Each number is 500 + 50 x the weight over its row's rms, rounded and kept within 0 to 999. Layers, rows and columns count from 0. Numbers have three digits each. The size before them is the row's rms in percent of the matrix's.

# layer 2 MLP gate, 448x128, rms 0.0595, rows 42-113, columns 0-63
110:555535498497564555450425573495523494546507507466431570550524504491533575530590530620482486552425428424434510474523411509564518601519481531471474455504512371505472510485512465537501400447500496
132:567416523447523480412484388480492472488631562446537554480453482552442495412466464454469490490527491455461586580446547513472423500495508481475555485570515534614511487490455500506538512495618509
092:514438558526463537416505522589535507394540449474477566502536465545507543510445537532439506476524521497512549484514442502495468439482478509363490531514505434538560484397566438481539551428607456
106:549480456470505544514508400528539458482537463444469533471503501499479418481485490599522462462462467554441467521614512502471472588393547461554513506555467501479465453445482569577522421461547483
095:449450509415519460383535446475532512530429553535525550429495509479566586467500498405492501527515496563475520491418470530456511533485398454619516552511404511489471535609522510483524535447453502
106:434528403418552424542511454468501482599505406490548473532530464470530419561441430446512499449482519520463560581476523531513471496455438509479536506561481545505596555560475517523530464558508468
110:530465400455537366426487490536555536455498483576549508481499439581553581556508494575515515497495591447612493575570449557557489518509450502458451536488513560489463500514570440551516477561551457
103:557583447527561482504582467486531423489539484573494525536436468566517419604487533427569468508538544443528533498598470546487547516532367489570444504552554480473563460451460473520443492500572555
105:463501540516511541546565504501461561425521485478442539427491520537458463466498477519525582506586494489514463547479440452470536435470424454490460570544528481613454524492488522495468468505479476
091:463420501457478592427510536509492548513534439554552534494478528489451461526459490499482510516500468621525502511459524448486529479541497518552465481457336458458554467449534611475539457591507450
104:429529404438495450460439431509505469580500495491614473482466535493531491541488523527571566478560439525428354507433509544518508552507420487557461577442509419444447455419527420476429497463499455
055:480446609524544492508496516545441464497491507531459521538537462497520496503466534626462430412577504499552526454536526581480525497481502410478587497462545526493417457473579417463518591523500514
098:486502488513453530516499451532534507530536566585563470486515489464618442498435599508475466376535466542488513562446503530573453511520414504473505661442466484451526452443508533502466422487527472
103:500542488549576536519506463458452408437454513489575445445491533475415413484511386496570476505534539559428507463483581468539462533498489462475491365578583513459488499548422483541555516550605453
127:474588509532531543486383478537501473459502528566548514549462550500530544532486481539444559546534385461511400473528457509406592446431469408463459436389504514580571523472546521519508411598563454
090:505483553574495439496515509520444552475537530525542471388599514495486536454526467556491453530428489500557562466423542535522475557502423617469531552581547508508573538481424564423510535554580520
098:511464542421586435445481591573458502474423593510583564455486514475473633513509467544470516486454481541578407569526489618490527633560526379426435536535452485497475474532506500427484509492487505
104:441439483518479463387482465440461520493486566519507505538523544552497535530538473454465550420530494501442475478549449500418380453548580508448526451476425609517503569465493529462511470533450533
114:464476462540536440494461584449482466449541587446507503522539490510506492436496419486432500525548548485473554441453478541535584563510422565513563482456482430530551559453473515456528540473476403
090:449482554445483519502565402463539485465513526399466412511460418480579473411473515432497539549511525477499538492559430453537491478517648412550512444519451462579433501441547518455495501476493472
111:432494419529525411449508493490496457518450551486582550491553431464614559556520523496457502451456490536489535432516472573564540514512551509503569443439449465575450460551497558480525502578388560
118:482492489542452488483508461548538529414484532516465504567490498514427621491364466570433577595506525478585619499472489471525486506535398473564569545617487404544496505460515472423575453543449446
076:427405456419472450468517476494404461511494535425547594508481508478553449566565486499531468583484505514509517518502469466436586596461542502525554520452418551509582512443521566533421524566467493
108:455460442533460556456499480516521502503474449523489514488387498488555558390546501532521510621498461511452514515591508493513484458545437374477506533540449523531416505484508503422445543463592544
071:496608486524368493432486574565549503532503468475517525493458523506483542399544467597416571413485538479551511430498601478535543501456521493553590448403501527373511489476565479400484482501540509
097:500537509430498411520494562482469498503423489443449524575571482504415463550442496461475475484574514477504485500438541482457429460555582482551567520551429528552487508505496486426502560483440538
097:529483466484455436438509506435508527497506493485463565483467637439462515441568511493527512659521458548582534475532519517418509472525574544485540426522491541557523462473643538452441565446483426
100:570485427536476517530483440470521537441447500544517436518586544451503542526499433605588444559573495579559459491481451515451449520447465536514425462507513535538487546511543486475434472477407439
092:475514473514486533534473519469461451557463490489468447494518566542417411672467526488443449485523564458496630585452514477531474493470434461578485523531536528509415507450542459592556473511505474
095:426525476443412486529463512606556486617432501496491525551540535458522532443552574602528429508478551489420509418469446493511492505524537513486502472470508590509470419505477511506600588560502398
067:569504504478548533534471536548636397535544479567519550503464508475596455462525536518523456423604461529528575529506493535535534388423481466521580524446451506515513473538458528469520439526492540
101:473596502499563515509520533496415511596512431570465464582476467571442530439470449510473415479499490486370555468564466466498509465522563568590525484535401580468513540410436507474487575572521525
084:554515447507474460524475505430496510482488555490541537529489527460535426549430485670474433433552500469477496495606568533548583446590440533525537575535394469476476533520437505454507507580436504
078:421538554470545423490499454556538449499557502646459512509517584471413524484511495468433489485553515552496538446551504492487540430409398560493478478443478533521561593483581507546445540450434466
096:449539488461434419444483513519464557564442460487477423585502499524484482549562565494602494455467434499511514503542591543559449486465489442509526537561493596557525488541505495430530593461416534
113:544448494434487482511532512515423489568491554448522415447451518457493512448481439472466454584486542485451489538519512465516469523586440496453463591552506490505438486496516584533607465524514532
103:514474495446509487378491545524482519559404456424426590464538440483450514555377598551571529481612509535466395427460521534529497465461602508501500586505451503523477547509561469500489533507462560
076:530426463549530446421538466493553467458574567514494431553441570492461518536523517561502561555463484536518399530415452510493528500506467561509516506595474534476500535518405547521501471633594450
096:545470595480534513492575504502493483456473467601519503494461442481555477459533480518530576462558456370515457460496455608430442492517496457511430501559541526534468485431467481566462411504594481
102:559498532509465487455523460517445467511548527528503591465495442469471567498521525393500536365545462492451438530536520483462477514507552539466472426533460416489574441526572484547455510551478451
100:427484510442515511507516497418512502471540535553427516518572436480538465512514538484549531472522569467513471469532554473426466462476514451557549563432405609513574413437445485450513496470490441
114:487461437539454459489530495494427592509578523460571539546516429533452637488495474458486584508485442472438549552479542530478536524511529531456458533417400500504536509495563586555499479530432437
090:467585489445453530529518490514474577582514394570533490546425506466523545489493620484512557541524476413499435545517566509579489532497428509504395506526541583588489471445418467452516497491565509
099:391510442523454514526458546467456512498528407508557492460523506540514543488437591517473525572515511562501509513487469430456480474558551504440482404512589559433489607540542512509634517439416509
056:466409508593459470475588550493476427550408472500503497453472454542499593547572544517552596494424538483509573501550423473444401417457550495496543479505508582465579468421498489428485547522577445
110:592521447469530532506456515457594416495444404556527528526563445483536535536414429519420464501558473487536457408464557533504469453509385539465456561517482445481524438470569631401464461399504464
072:480390505527492623629522478561513480529520405457491508511508483507591518494471484384451344493527539551503582511516537464481535460495493470470533454518542448540506477469492473408471461488471493
091:449506528486471533547539489486492568483604515495450497541405482433383464634432506531507486424543557519534506577410535495443462494506570503506483529533541495590436535477550455483507376484494461
105:514550488452473413520522466524498528472628528511490453498462470561489520487444403413490490518557550562552571487428529488383541458535530463595517486625532564467606520560592469401413576515489485
059:579377577532418512521499508543489463482412492486503484487578538519456542492499477668533557568586479472438494476523475480532526464506560575516547431467379444499479522417499407502494508533568461
073:494530493441484441396509497488453490487492501535639463391538575505412546430416582492569574512554508489489429485480448499475632502538479463420514474453388513412513567512537459509454540502469445
105:444537532528480549498438427494459501477460525437549529471458420623443424495540613481485353439518533517465544481492503530505490575518515441580547518598471544493429490511515531533548518456469503
112:516448465516412576576482429513418444433484411503578533533550404520471431536557501495559509415599536509513410508532494555548496560478515444487527540413537478452582459402438478562489507449442486
119:439502454453510545571518539506454515414411527500476533591590505467560548455476585616490499446492454569401533557494516471410500527432456561452540442493499499487317501506499480492516527496511512
100:537496511556529486565495497546600510541497567517508500541488397543497581398453389525510561579499433443501423470522499614530453426506507376424582485427562502473598540518432524485544454360472500
123:456518542443523446538442476567580353366474450456433538479525579465499478498534479524485440535508446515488516449540399540519508538565476409462439459552477536477456468419575515416477461557512500
107:491536521498524505566517432524427527487463493413434565584442440453480563500490560457508422470548492457475550375542468551563521466470498509387471433553527500533480453559484469521529513538569529
103:498446550482521490613510609350392445556470458475538492519466573480486475600492450469481510488441490504509474471477545504553471517516528502586510528513447537525413517526495564509548556508455594
108:439501500520520437437537505558522594495492487426588458509393557590460560430506474479487497489488503427520563463429506486516532444571554529520508433432439549352536518538491541453435508511550549
088:572520495522499534482571536493494508488466474514405499470550371493366525580491466558554510591579470555509464387570508503446518513585533510544498490484465469572520451458518461398469537447451565
089:419562479581432443486520598562496436541396505442517469483467462548567484387472481561425335491485515477508546451526513506527542520535498522447543456497428465407485519493476559529490541516592531
096:501499477425467546548553493486358569494470558471510409546557474469464529553518565555516484393460480512520553492528486449554476483472536443513471563499372519557378492616529512506535506490445525
096:495509496500532471509467461463466573459481433540494534571497472478558423492503475593494548505553536483512513475477543485587451539455413523526520471522489379547504442422576566486488521398542513
082:449549457508548481487486464469565526496472549466549493441395572483516427537511501452482474521469594595531534609488621527448538425514526491505573487523494481521599605487492594444538436504454464
115:478405494488532532394457503413571522536438535451442548435497496477547459497559437525562431489546479621411521480528552523580553475479433491510588543500480428547407515567491538483514495514465477
107:504569479473547518541465477491521540436586505566501566504506481456484564441508510558456560517489543539546498471523447549497538475423516493374586514528468494411427572437505504406592425571531521
075:492419518486505512491496560544512468479471599373578434476476482520564498526458467484524526592574556404453569423505421386427531519506446510496586580486432425420604436478473527421530559537565498
108:542469492470491447467450518480586383487482445520453470500497479457464496475441451536496519497540511614552450503472584525507477582464423425455430540469542522597495426491508396497506526550548519
081:507569619433585562502436515564503461550550457510458600557433418499559506620427528372486403463534508481509517367527453563507532585519518544434442504422470513520480515431495467464461561514555556
064:452423468540515538578592486518569552426463460551437471464448565470485521456433549546531492513545354530478506521481517592479532481498547501466501504453533505448587477615470542482498509502439516
099:542479508502526500423515556485522544464514421465465481540537529448478565470553523521598576460372543510466456549507590465575464493489483578524479480453491536418577539538476439557451584485498508
130:410479541560523464416470433411584464458496487527500403460461486548494528504553502580460595575566549576502462629453562522545558510470442470466492429436497461496490585485487505589476496578507492
# layer 2 MLP up, 448x128, rms 0.0593, rows 42-112, columns 0-63
122:483592452475402484592466566508446472538429532603462553472408585441453473465460509485476563493563632491501489468486523472524464470568498538543503567509422428496470452517472527462521506489375462
118:465500563500534502376480410505430543492559594496494411532471444536489563510505545402575475518539508495541672478515519465474579482509551538379511423497521461443533549562433505496577425519472475
082:591460460456472429522481487487513546478499473459329512463423534563509571570426436477561509512527461437547578452467532454462493523526525519471544450546507481498522499401506545508449590461481544
109:468507512479529513455547514565569554526468557523554375497529497461463587575551492468454509568510520535473508493409493497554461513535388514525475530508564338479419406498510449482608545512521469
102:487451524461558482518397511497560531467452497593562482628536519499539510495535507634498499403471456543507478473559508487490494399449537521571477459552546537458493602477522571435511473554473498
111:513530451555478463494487439469451531591577504555489498493637505438518576461487518618601482470468492562497407509627513551534522476444556491474563453479453515520436487577479553556480504480443462
110:560555518489483493585474465430537523455454436516587455529472453473554456432559509549560501449522577505413488485524484481495492514513486518513552490508474485511489568385521557447617576527550485
115:473506550566452484514524579512490526574463631543511487513544515564532484541513536519516569504479511344450495559558513491442518547586554506507524617498444502506528501429469460503498517463525512
110:482514439413524490452526493503602521497460514573478431565458519413551408526520539553611437521458418551490472506539549477619465500562502421453583529471585525463582582539527470462527553502519501
088:450600460498502520458462573444492446480461480399472472496621480522532537521508549437569497533508546327428419416457456471401452475491578442523475526511469469488411496522476476545462518440510490
095:541454536597496555517442493520450567406498552467478591494574542500552523510533450498442514482472522489552618458546516489526505429513534491522533497591508597553535558515460633428544440522497564
048:490535383467586519568505439446579510487431463545538428455536500554434506495505497444496488479465466551497485514473455515491547549488464495491494503587475538552592458459449420513479422524565600
100:501495507484458458566487399540589526444527541551541538501440417529615487526450585563496425453593512534531535547520433541527537469462434476521510570468491491509522383575522583520536403498555401
104:488527492567552467555489553448488488419567517474576441418414492449407419496514443460489418555500532612591547468542476549469494622450514484578495452487519488502484549486499550559510552484522458
122:570418527590530453593589592500493487562467493575444515492481440449553481526530523439491412440454446496548569515471576546424439508428439559516445526571521480574495483574495477486557535477449559
085:499502484490418497543523471484544552412527533452469478504457422461543497446445514494594636573508498521546487517452477530465508487529585397496468482535489498515458499612531342523497468420472444
093:485634502529503529525453538484484473511514438587510557583415513512503478444573428494431508463452443462432535462580499408451504401489497520498486524458510437524514540474554432418451513532580627
110:538532476556449487500488459522506602528583568425491482490390520506445501530530553457548454518545551445472579558454571405448488461474449465484412561463503445582520526536487483585533422451556598
104:457448455499492444511501393466444511562505527535428523462503528503553499568497487620542547483495445590467485436482525424489527433507578536513474477564520464616494417443466495477461414526504509
092:565530576473557416564485536581458468600446486531568432435473515455446550482516450491479406578469489471499489471523497527468552628585546537515507467484513454520469455521459456440357501568479501
093:468503459518498419421632467512474455461539619553540583473455465504607487555465438497511500527466564561433552498463517547507491481484546510589573463478418509543460518477468524457459455571426524
111:493568469565533441509520470462514454393530602531444504535522545537448548549420531509435508605486550471591667503510561493567529536461412552569544560571503424469537497476481536398527444520444460
087:499440402484391363428497480562508422560503462439463572552533476571464567472453507461539602445508492490439485493397621524448388430506536530508483442558521537456523497563504462491541485520536476
100:608441444629414398560472535463445506473433514524473454485405596481505515410480600515543453472552484612468603524484521485520473556401531551527491490495479507483445449562486465491546520474500524
058:462546508491423510524393540505535484516499438502506607554549524492483563444511541455487560425505584445532470415457541428472521611476485527523546469433449433415476431561524471438450475586502569
100:514495544540488496432516482536511480583515535577508586512464486503528455459441447404518515448550431487517508475562433554559457455422532480579398559499463520494485547489469481483527563467549577
086:500464489523563565475545489466503516523435420518524390474455448556544483629563569459533504397506561499523501535497538583489479393537419596460531524501477464382515544521511499421562459517521587
091:569471482447503467477530463571542483559550537569474381550429554538547529520561516590529493506492519479531491558525407508484468486414465529482510478516559511522587530506521538454422492497497413
088:531494462476535435553437557537429513487432515492480507522526515520504575541455505513495510544493537492443524400487466452431550481509435447600409446505474492588561532572536512504525542602487525
105:417551498440429469503641498481455560463414537500478446457470480488513463473508517504533538558444508454575461437515422464495486495472486528576440453450645545534601515483523530442372527524568388
057:542399482445564500497396433584485484464583373569488453492497507555525524380514544480495525450511584565527449568547513471544553439497487342538466548459537522538540506554538545448452469502445564
114:554518476498569457475525466536557450497599494531513531528427503520388541459511537501427405536483497538454546541530516506465541447469398558440539546481562464474564569372567438538535467533595488
081:556565369523504394450507528478546501567539501479549578496450514488548461557510414526560441414505511477431550517494587490480475468595408444536527540510459464462496496553443514428501520588486591
081:425540519355543496524547508540577556460580536501537517629507518519420485428482484478450479529529521546533497460478473502511516515502444430393570516529462396567521423369529480496498496499417457
105:515491524492531495492482571387469495546537503505479418494584492535416515454496450514452438503417527497524448498469579503487464480536542427570406543477472491501523605570487531550511492465473551
112:476458567499470416516485496549536503496518551549473516532459509517482606452464521560433375499492456621374536499495470574502518571520493496468494432554467493602453493524443640488488457586476602
100:557511497533618420509475450487423412526525456483475581488412462516412464507481566514476464519475387520503539459507484441543495441491570590489510453525498550579379566587544473518491588451430486
076:490509518496474476540511457539487561535420471519551547534558548481403507444513465623512447454451476524452572515526480580539512557433481444456488483425511541465444501494560465539548576544488530
086:506527593553533464481480497477436361511488490502443492494589434541496451426459477447519582422571482416527455463515479429518483559494541484478505588455530560473454482485468446451497512457638445
119:605499485585478555482511515513570441526508467592513478493517472473548518415505361516524464499523535379578497573474463523440582424467512500439496485469459533425560497438516425521525512503489589
114:573535504548556538475499529567521542452480483430560384409472510566431562479472556465467495544498520466489533437404510543471455562516496525507478547577511460548502560510503541596434508525435611
115:549473571542464576564507470539480581446509469415520449500516477498416557560533572493496492506446456527486483585483527413483617559454505540487378471489476514423472528541502414574485516490420458
095:481484526484503549470587549517518560604496445539518580444445502460604483449554497542468495513489403465536515488523481479519429531441426515499405492440544481473388470430428508494412501490527533
102:561504524524643452482464519514507474406492573490469492537450569455473378577502495497552422514531419552478415450440499478478483590463528473577439471514575501560516480488424474563434467547547538
053:498575518500498501520435561484486470439552448542469485578530556490502505543422562531511413409472435531490412490511523444475526562577529326465525479447436516567554553540444559463452464449485567
111:562568477527450536658527507579421434422599449499523547459454456463527491463474538473475465565456580425476493539494415546563447451478578494503477549459479595509499510632420432601497448553488552
069:451525485532447508553553493551549418551559492536485591519512431582602573504404415454510462484528477527540484448516480544440493529438464541564486409517528490432469479456392518526455549544543625
095:423574408471532513481546489525469437568486424484614560533566469430432474498515513494603533489473586610472519540465482574511494494476468463414505450472507576451537437568527444533459483481499474
103:499521509433570424460471465445514485545553536559448547508440515538533468468486420476516566479488531552546547459500533624510424498600469488570553442505580504412484489464514380540529487462569498
054:489502536383557441473537539398575483525536559531461505547414482575541511518484560464519462491570556556510536422524549515405447499563413462465487528512489494498453568574494636583503490506501460
073:437487502625500535527475509550542479539499623489437518501463496570524498506494410436430400567482572426466478523462532551521388509520544606514407446536615489537443437538453431528535506493541486
111:505551541530515527488513477536540445527523503469452455594511486491384529504444478539462545549486481452456438557446460555543440468536560526455486457547558442567492501509416431506459481485514449
128:382606393498421546478409543487441488514596473564503460490422412510517474544476509438429553491569552482442392473513516480545517573490548541508555519377448582511564485556433509488562483528428447
124:469599477450546509513622402550474532461464444537548474546371456577535491485435499537453586490478512512522458489543553480403474478527425515462569481570556487517484462525541458523472445541537425
098:461621504506514443442494518460442495467485497442489465412465512462571564537573516467471591417487450458430545540459492470411510592440526503606503489491487545559481586468532409456507516519544469
129:571511507574510490402539562517527523529464485558493574502495479520535527495493552542530499540474449516533523505489517456482535471382516513558468467494491551428472451501422526564576373477514457
109:448513514525500529469471489607521497488466484448459542523378516494493504445562498487542537497453483416501449527476548506472483623531579487439491488575526425472471495451457528532539508515487566
108:496450496509532499496483512429428535513434501514496576518508520552437608544467536539457535557549471540498571498512458449518462551555501475602387460473505476590381460464547567569527523511477590
118:470437513584533498554445587455476502514480495459561534531575419539530545558554494417456564460461515404472532432500433501478554529525543536497523463566603452520477447517530478519483445598548426
081:523463454502542460544431464567531452480589432432616462452515618495622490428528462438504473454451530490525502578532522518552506451396448529469476493514580512465479464537451509584456464560542440
084:599438512503534576533479509494569524467479478546453421474534554480390464571470568460574634599534407449499458527492510477447472436462551442533473554552572519545480435483527453484452509467437487
099:483502557487573533467506619454476424509497455550452552448519546445523481549426603521525553491546544405541522531499463466537452565507550521443449504436518537507591498532523424466541459442555467
098:544467480504483483421542488507486578587557484375439466507476400524532500575511553403561410419491509463478552523503548404455486484455535479617454549484457545563493595506495543479593461489548497
086:543473411480532515504462481425473461521465520474467451520481493483520398478547522528469549604490598522540506558629559486453452488577466612495538510495485437484571578524513580531480556478417461
113:550440502493501500410454534447392444532485417389576506480504576562489408500471434470540536621573492542527515455493521553528474418571583469465501489551421541491452513537530508614513448478476438
094:418526494465498561516430496470487567443545531561412552504511471469508540439505591541399517518471457525505525426475480526492554491428503494470592463550525480357461587482486548473592400535563499
073:570466496476550602506480526453467508564532464511515464563513527414555465544476548450404379541554477401522561569538471487443517470485392459378578495535569483482564470469486583466514509489505476
090:481420540436480482487533514477578418509459488524424472558491511430497510471492452548461532490503543586566452522441551427553507570488444404460475525505607571631509513458481436459532527578559505
079:583543434474460490450538444512454511529511540564553539517494522508527436567470402381451483415485463412477467481459489432505558450540481488548439420466516440546445467518432527581553444487559523
059:473434431495511472550544542517416494488570438509488571492547457469425559470491535512487468586536379556550431575464437500493407523573476463437531510550485440493577446530550499503494476456438494
106:493550492428520554524543542499597517466509513555547572517550367519558489586482453480580459498442481538616413502417565441529513460509476502541455467457497453458483516488506482539474483483539496
# layer 2 MLP down (transposed), 448x128, rms 0.0545, rows 42-112, columns 0-63
116:440426499561562491567509431446496501574466570603397540419527586521442521527540489463547505496459529497599472580499519502500479542586433582517514449481519507501497446457545479512525487430519552
127:584462563469506428530561499501460598510488497596426521521492510527558467549454547518501497499479595592423541413504566563510426390466472472420399524429556546489567557509504531504539449496524394
088:578558460450487428526504502559366505537598510504406544503504492405531446480462505409530435498420460511567436452507546540477479532485445437497514543585512447491542539444511527515556470465527455
107:469485528419520550506421520476510501577487471608424480482539483449430509509516518468572476532495509514511546501590490447571546479510564445528411474523485391479455460536488440480485546432480495
093:475514558523560473551527598536565430524453582557485480492472488446576565482581452487492587583543513436477487516548527384464459463560482443513584495535487468483509414430500497340483475499432522
100:511559522517626429416442486541551501547487542450541479508446583410505488417548512532499510554432502419471557561398474533460584486481550509459466544519499463521470424510547488584412522437477497
109:620579470474496539574404532598508509389440542509509510540574520473509497470435462528464475554481596557569468482460497588583418527485487396499530507449451457479515466462442499435408494577549466
098:491441474490515535420502525442519548427448565563460575560610484452555481530490484604475550534480457512490442511473451446459425532437406444551521498559439522580505538506487364501455432504397620
110:522477504511476593528498462591481446453506482453533559415602495471470466456593542470452463612548504540476520517599539410453530446480401525396568454561535567456500469604460543509505537499423449
085:430582497565501372509459490539557499435430562482492506435565588557547523447536525525374533472568474498470530481572444670510451489470414534444549570415550483460489489530450456510537535534577564
117:564523479419474530504468595502569504443585453539472491478523515495476522537534370560452572477513431479485409561463527401454461587481442459386584500445452522568441464571631473492526513633512497
044:459560418504563470550492464537587478508495547441612477543461423466599450395519486490501482508572392512544533456375596506534558559496494511578521466543443524471501446529496535573511507452427441
099:510439495514513561610498632577541460502390465510516422523426471542550533554471560443380486445534608510529544513442529542536591564515498533588472568463465537469541441565554440511478483513440490
105:407593434509501482504420457576560448461544429489562509589452470496468534535528563517581528452534489482590477452523488436429560515553577482521411459431450518514522544527551583420516465442518461
119:420481498429518558568488605508485525588498579509486538514466560526544436431531486532448579438451588475534506644482515534458461587523485525428451475481446408481516391412551503465503511509544491
080:412504497476508417493505492456561446507522474488662513528520576478583459515425435500526450561534464485439483437597472565443529523500540585508416488462536481497569438610494528434471526455530539
102:536516476442511450556582535494478560535447351387481520444543432550535510438493469489473514514514425576415534432506541461535519474568519604503469660453528613516486506425516452511496496475483519
100:543448527416547518476527550487480532492508338580539453424546459485536514623491475507480550586500515541518404491433549550520470540470450528451480451573504485432449448573426487560558419569473591
105:471567629470478502610497553518552475513473385418550537524562512550518489416558494571503478511472504444583531487559485545470576535423498503423514488525483495569503434459518490543626410518486409
084:447497424434520573555560496430588546555527515462466507566501460508466534425518454458521472465597474462472503552509440451521508547481484508574516484409455617505559534431567518569493543470519513
114:537447467494569448460514558563522441524420488405476514499436536460480482439527520558446450496549464595464631379437468472402496560507434581473481445620497493539456503457508517550441519501499604
111:469489453490416512520459548553476533578625507461503528486541486538557581423554516558513540637460444503523565549466509473498435528465513399594543472456534569529503496514475442452471485417424401
076:501423457503519526637473588473441543566424490519452538540462435530495531542522512477511485499439509561470500498473544496504531473539475401519472399523517498546521436407519513523545456523504517
106:455544486548504580424512519547451542518514434443479446505514452514560478493445488437488486505506547457476465535512597572436461545490567420421571453505474595494515427468488487389468502485544620
068:507540522396503439603480599479463490522498523535539470520464372502527478498529512496491521587555568529458558497434601461441524476548486426589438458466521457531497528459509437487458513544497548
092:519489499537518534446525588468488498415401439451545472491357522480512552532485475526496560438512474510525548525525543560491523499437584535505523544492439432559378508479549521592470491542428433
099:575447444530532476537531528526470407546501550470559536418390427548538531497545519520519427489540550489454514480543494535494470484534522529546505482482591387452585554519443436530555506573514484
094:551556496428446531547555467488507587535451433439527468536555364557466508512456449555446504473568482466602504492470545597471546506522530418476552493454442519490405427442528462587458537487559561
089:442500498474489509439542454464525488532519526464394451538482540627547626432447461558481535551510427558458444549482480546515521514518535501479603450465496476501492513464411525589512424484519548
089:526512538509458581402561520515478498434459407535429485499471517488538467463409401522422445513534473499495551582536540575460488474443551444530465566577483504467507470531471570486471382616530442
054:602639522476537390586537526464458426527521481494501519498454523444481561494488578459457467450596518526409466520489475543435531553516491458586512513434470505498497433517441499505465535530459573
102:473624458590488519560527553518547544558571543529475607495485401529521498475423441493637519549411538534556580530468562499549527495558468429496500446546490560473481490464465457467536517512455419
091:504432516510549498514506469485469544570525465476493394615489525499524477522597484426447468521399497557554536452507578467424506532471550628507492521567567463562491513567435516483506532498499523
075:460516511526424505403525479488494554540488518506505507481487539483478495462418495505559535427535413512400510449452564563619484610432540557467505514461464521436463521518415531538517479438512476
097:525551457506555478489439522537469479459474525395576543437529491501440521489457497528591535643424487473512406414446438468476494577540549525461472509527528456548411553485491587505477378515577412
115:548475558472444552475433505449533510457552523543467511451464490570550448502499482404489601517516540467560505542445459566496499496388392492602544480419556416492549501476462434499429487458493512
106:430508461467532448496576560511570453403501520510440470587466465506506557539482427531573522573538520452458588495446412470569541585598507418463481487456407461502471459471469429428497482591523502
076:495506422535515500527510568489567478600516432547502556437384507520487494492512422542513543476509466482513520557571450540386539538464514489585468460555589526441512540546502492519460570526466506
081:444508551521519460534420469463426518467425527441561528518494573497524547555520492565543453459351476503488553453440481521476546606462575485516509506411449501509506501559418499514493558546454429
106:496526492421512495572519419503433560467531501449567533572455481500459485555505586430476524471507472462436460444544526495421435572405515390520507369616451512595481497525563470483509503566513522
120:515572481513481524513540508485464459590472525447481524471379514532495424588577501490551376535499480528595417516403495397550424580513551529590572428536477524400508532523447495530600450487509441
109:518594516520500487439504470481566495364487588510524406467441489476537421384479503462551542544473491451526480443480426563584467537571569460505447491579479470495489543491494531417504457463472484
086:575520483534532569469437495469482573463483392403524446426483598456523524492454554513532554498416576446514451497506485458474405472502495453446479542612474520496521537584469530516576468494480474
103:551508399605514509514511432493557517497574497556537422416523517541462494453488504501510472385519444536450574542567606460478461493513434522514527498515455504353489479546473479564502536558548547
045:525510475516510519428481425389461503382499508413551513558456510405492524497612566630490542569453516421429514519419531470538550571516505501472450547567519511460456552419541513505461584513491496
111:547516561539445572462503558458496483448568440445517418462532528521572517491570439465509486584517546492455621483490456620483471585517542486494589442468506500530530524517500577455422548513500480
071:542541433587449502440543552513497613512495478549505510582500448498487438567443504363524427494520466560456554561398571467532540486551460497403464541559482444514568490482429505593522555517557503
095:434558583489446505442536492472482495509473568485485449385416577448414457475517515543456428506556567503559456545487497462443514479552515495562367580473496502498435650411476479477491498441619445
102:500498518562490488419471487597490454522495566536499548458522507596580482558509579507556500461503441531425581427464487486509496510493478480492496434454538457526511433452435482508527538551466446
050:546546487534467501493453417402595475448525450495369490526428467533583498510469509520559518480504540606459450514459553505534520428468525584373556565514599510538523494559504515509494462501519477
070:472412523406487548508447584472530505569475504473477494534494452618487431540561469520501482475526569523513447480513446532407443493521602466534428511486538465577513495562497433483564405556535477
111:494510607407487451538430526464505508533540497425516500522548408545468523470616499570534595509621522367535473465503489557576606551446456451457439491515479442541441518509540461525515499412508556
114:596625540488512536442498359499515444494478539473567399438503508456426531469557465535600501546464503448555558456456471533467572469468532517553516516528529464502500575426547497395379506541488569
113:556444506412489492527484576446477492392503549441523457473532478564511489431525494468532572554379556499498496508470498527521516467392511557520465573497435530405515490544507509485477467619515528
098:523556514511503599389462419466432537490433582407464516458505524474416531632423534559529503458440472553438447480484453465428466579538614514475538482513472443535435541489509539416502551533584518
120:455534633455529429465496481498525447482568480544401391491531549481467430572526573402585528554457461553509423459616462492463437458525483567587477551501508504562484483510451499464428528453484506
102:633514537511505465505507535402501557528534519509572501512589604558493500475502518574553589480423550533468461492435490427552432467456464465469537503479542529581542350583453525532554495551463447
100:514590481482511449419541489493488544440549496546397476484540389546479533554493522388574508449481449485524515510503473505541457395494421480446632516488565493536525528464470541458527507501562592
111:509480445531491482474497418476499541555544409630478505529500479525504462557541451572537482494524391525472446479416392532461615489505467475537554482495538497516452550526485445549518546599502528
092:528501537588536536455499543448475540471627593534554554459389490461507435478460440418513586495521558495480468455503526509473475410510602473476412511416533415510609453516464505493545569543402502
078:444528489498528466540483427595464530533515494452513567449446499549385533500498472477413483509516568462519459466566520529527591477512490503504534496464651429520484399505522490481558448544457415
095:472541493540508457465513436527542458417539492470453558486475502465497580543589488562506394506554439540463492389556474477500505517459436475493557466517423537501480504520453463583583628612434460
082:532524473490601544438483547381518612443521433399479458480497509514429467460504533552476525455428485528448507513449460467483502502531505501460508531508504412422526585563507506529525482389585525
080:572420497421493505493462530492460451440484472494444544514499569543563621513521536500485453518493466435447450461554462527533522534590586464483547549556513545521501387518493504429460464555455535
107:486584526487555579466545525428531520485451392556480515541483536507448551491459532549535508577502475435490556514441394486527524470504591482481495507457427442509498551427534502512543457537527441
109:504483606510516558529491569497449465532487487503529566440489512519477569506494533474480574579378517444517516502433432465527520459513449452577412555524658640414505556446475531434565507500434561
069:486529468433489473437469584486462536495547495436473594437541497532461454545470571482501480523522459521521461497516392545536467434472471592467521542549535514473560550500418489508422530554464474
107:580548528536511526496495555483547515418607422568520417504492391459409506510549589485453546537533419476461479516461429450551551432493457517436423493488509604501511547501417549528551595500573584
078:492509508505540456442519481524537468456401489525450469495604471488526542449415544464498438549518490536488536490498537468448635520479459539525473570526520442531550521490468540533607519477444512
054:519448501517535536568498419480494462462455437615513465543491489520409415434505477471485452506588461518556497507562521463584477492589543517411507508527568562442529538521504491580467542488538475
098:510485464462454413552447547542428535502530488480535454448420598480428550497531542500523483399525621547412489496524531547564516494550497539516595461553465586513474533493506493455483553500449494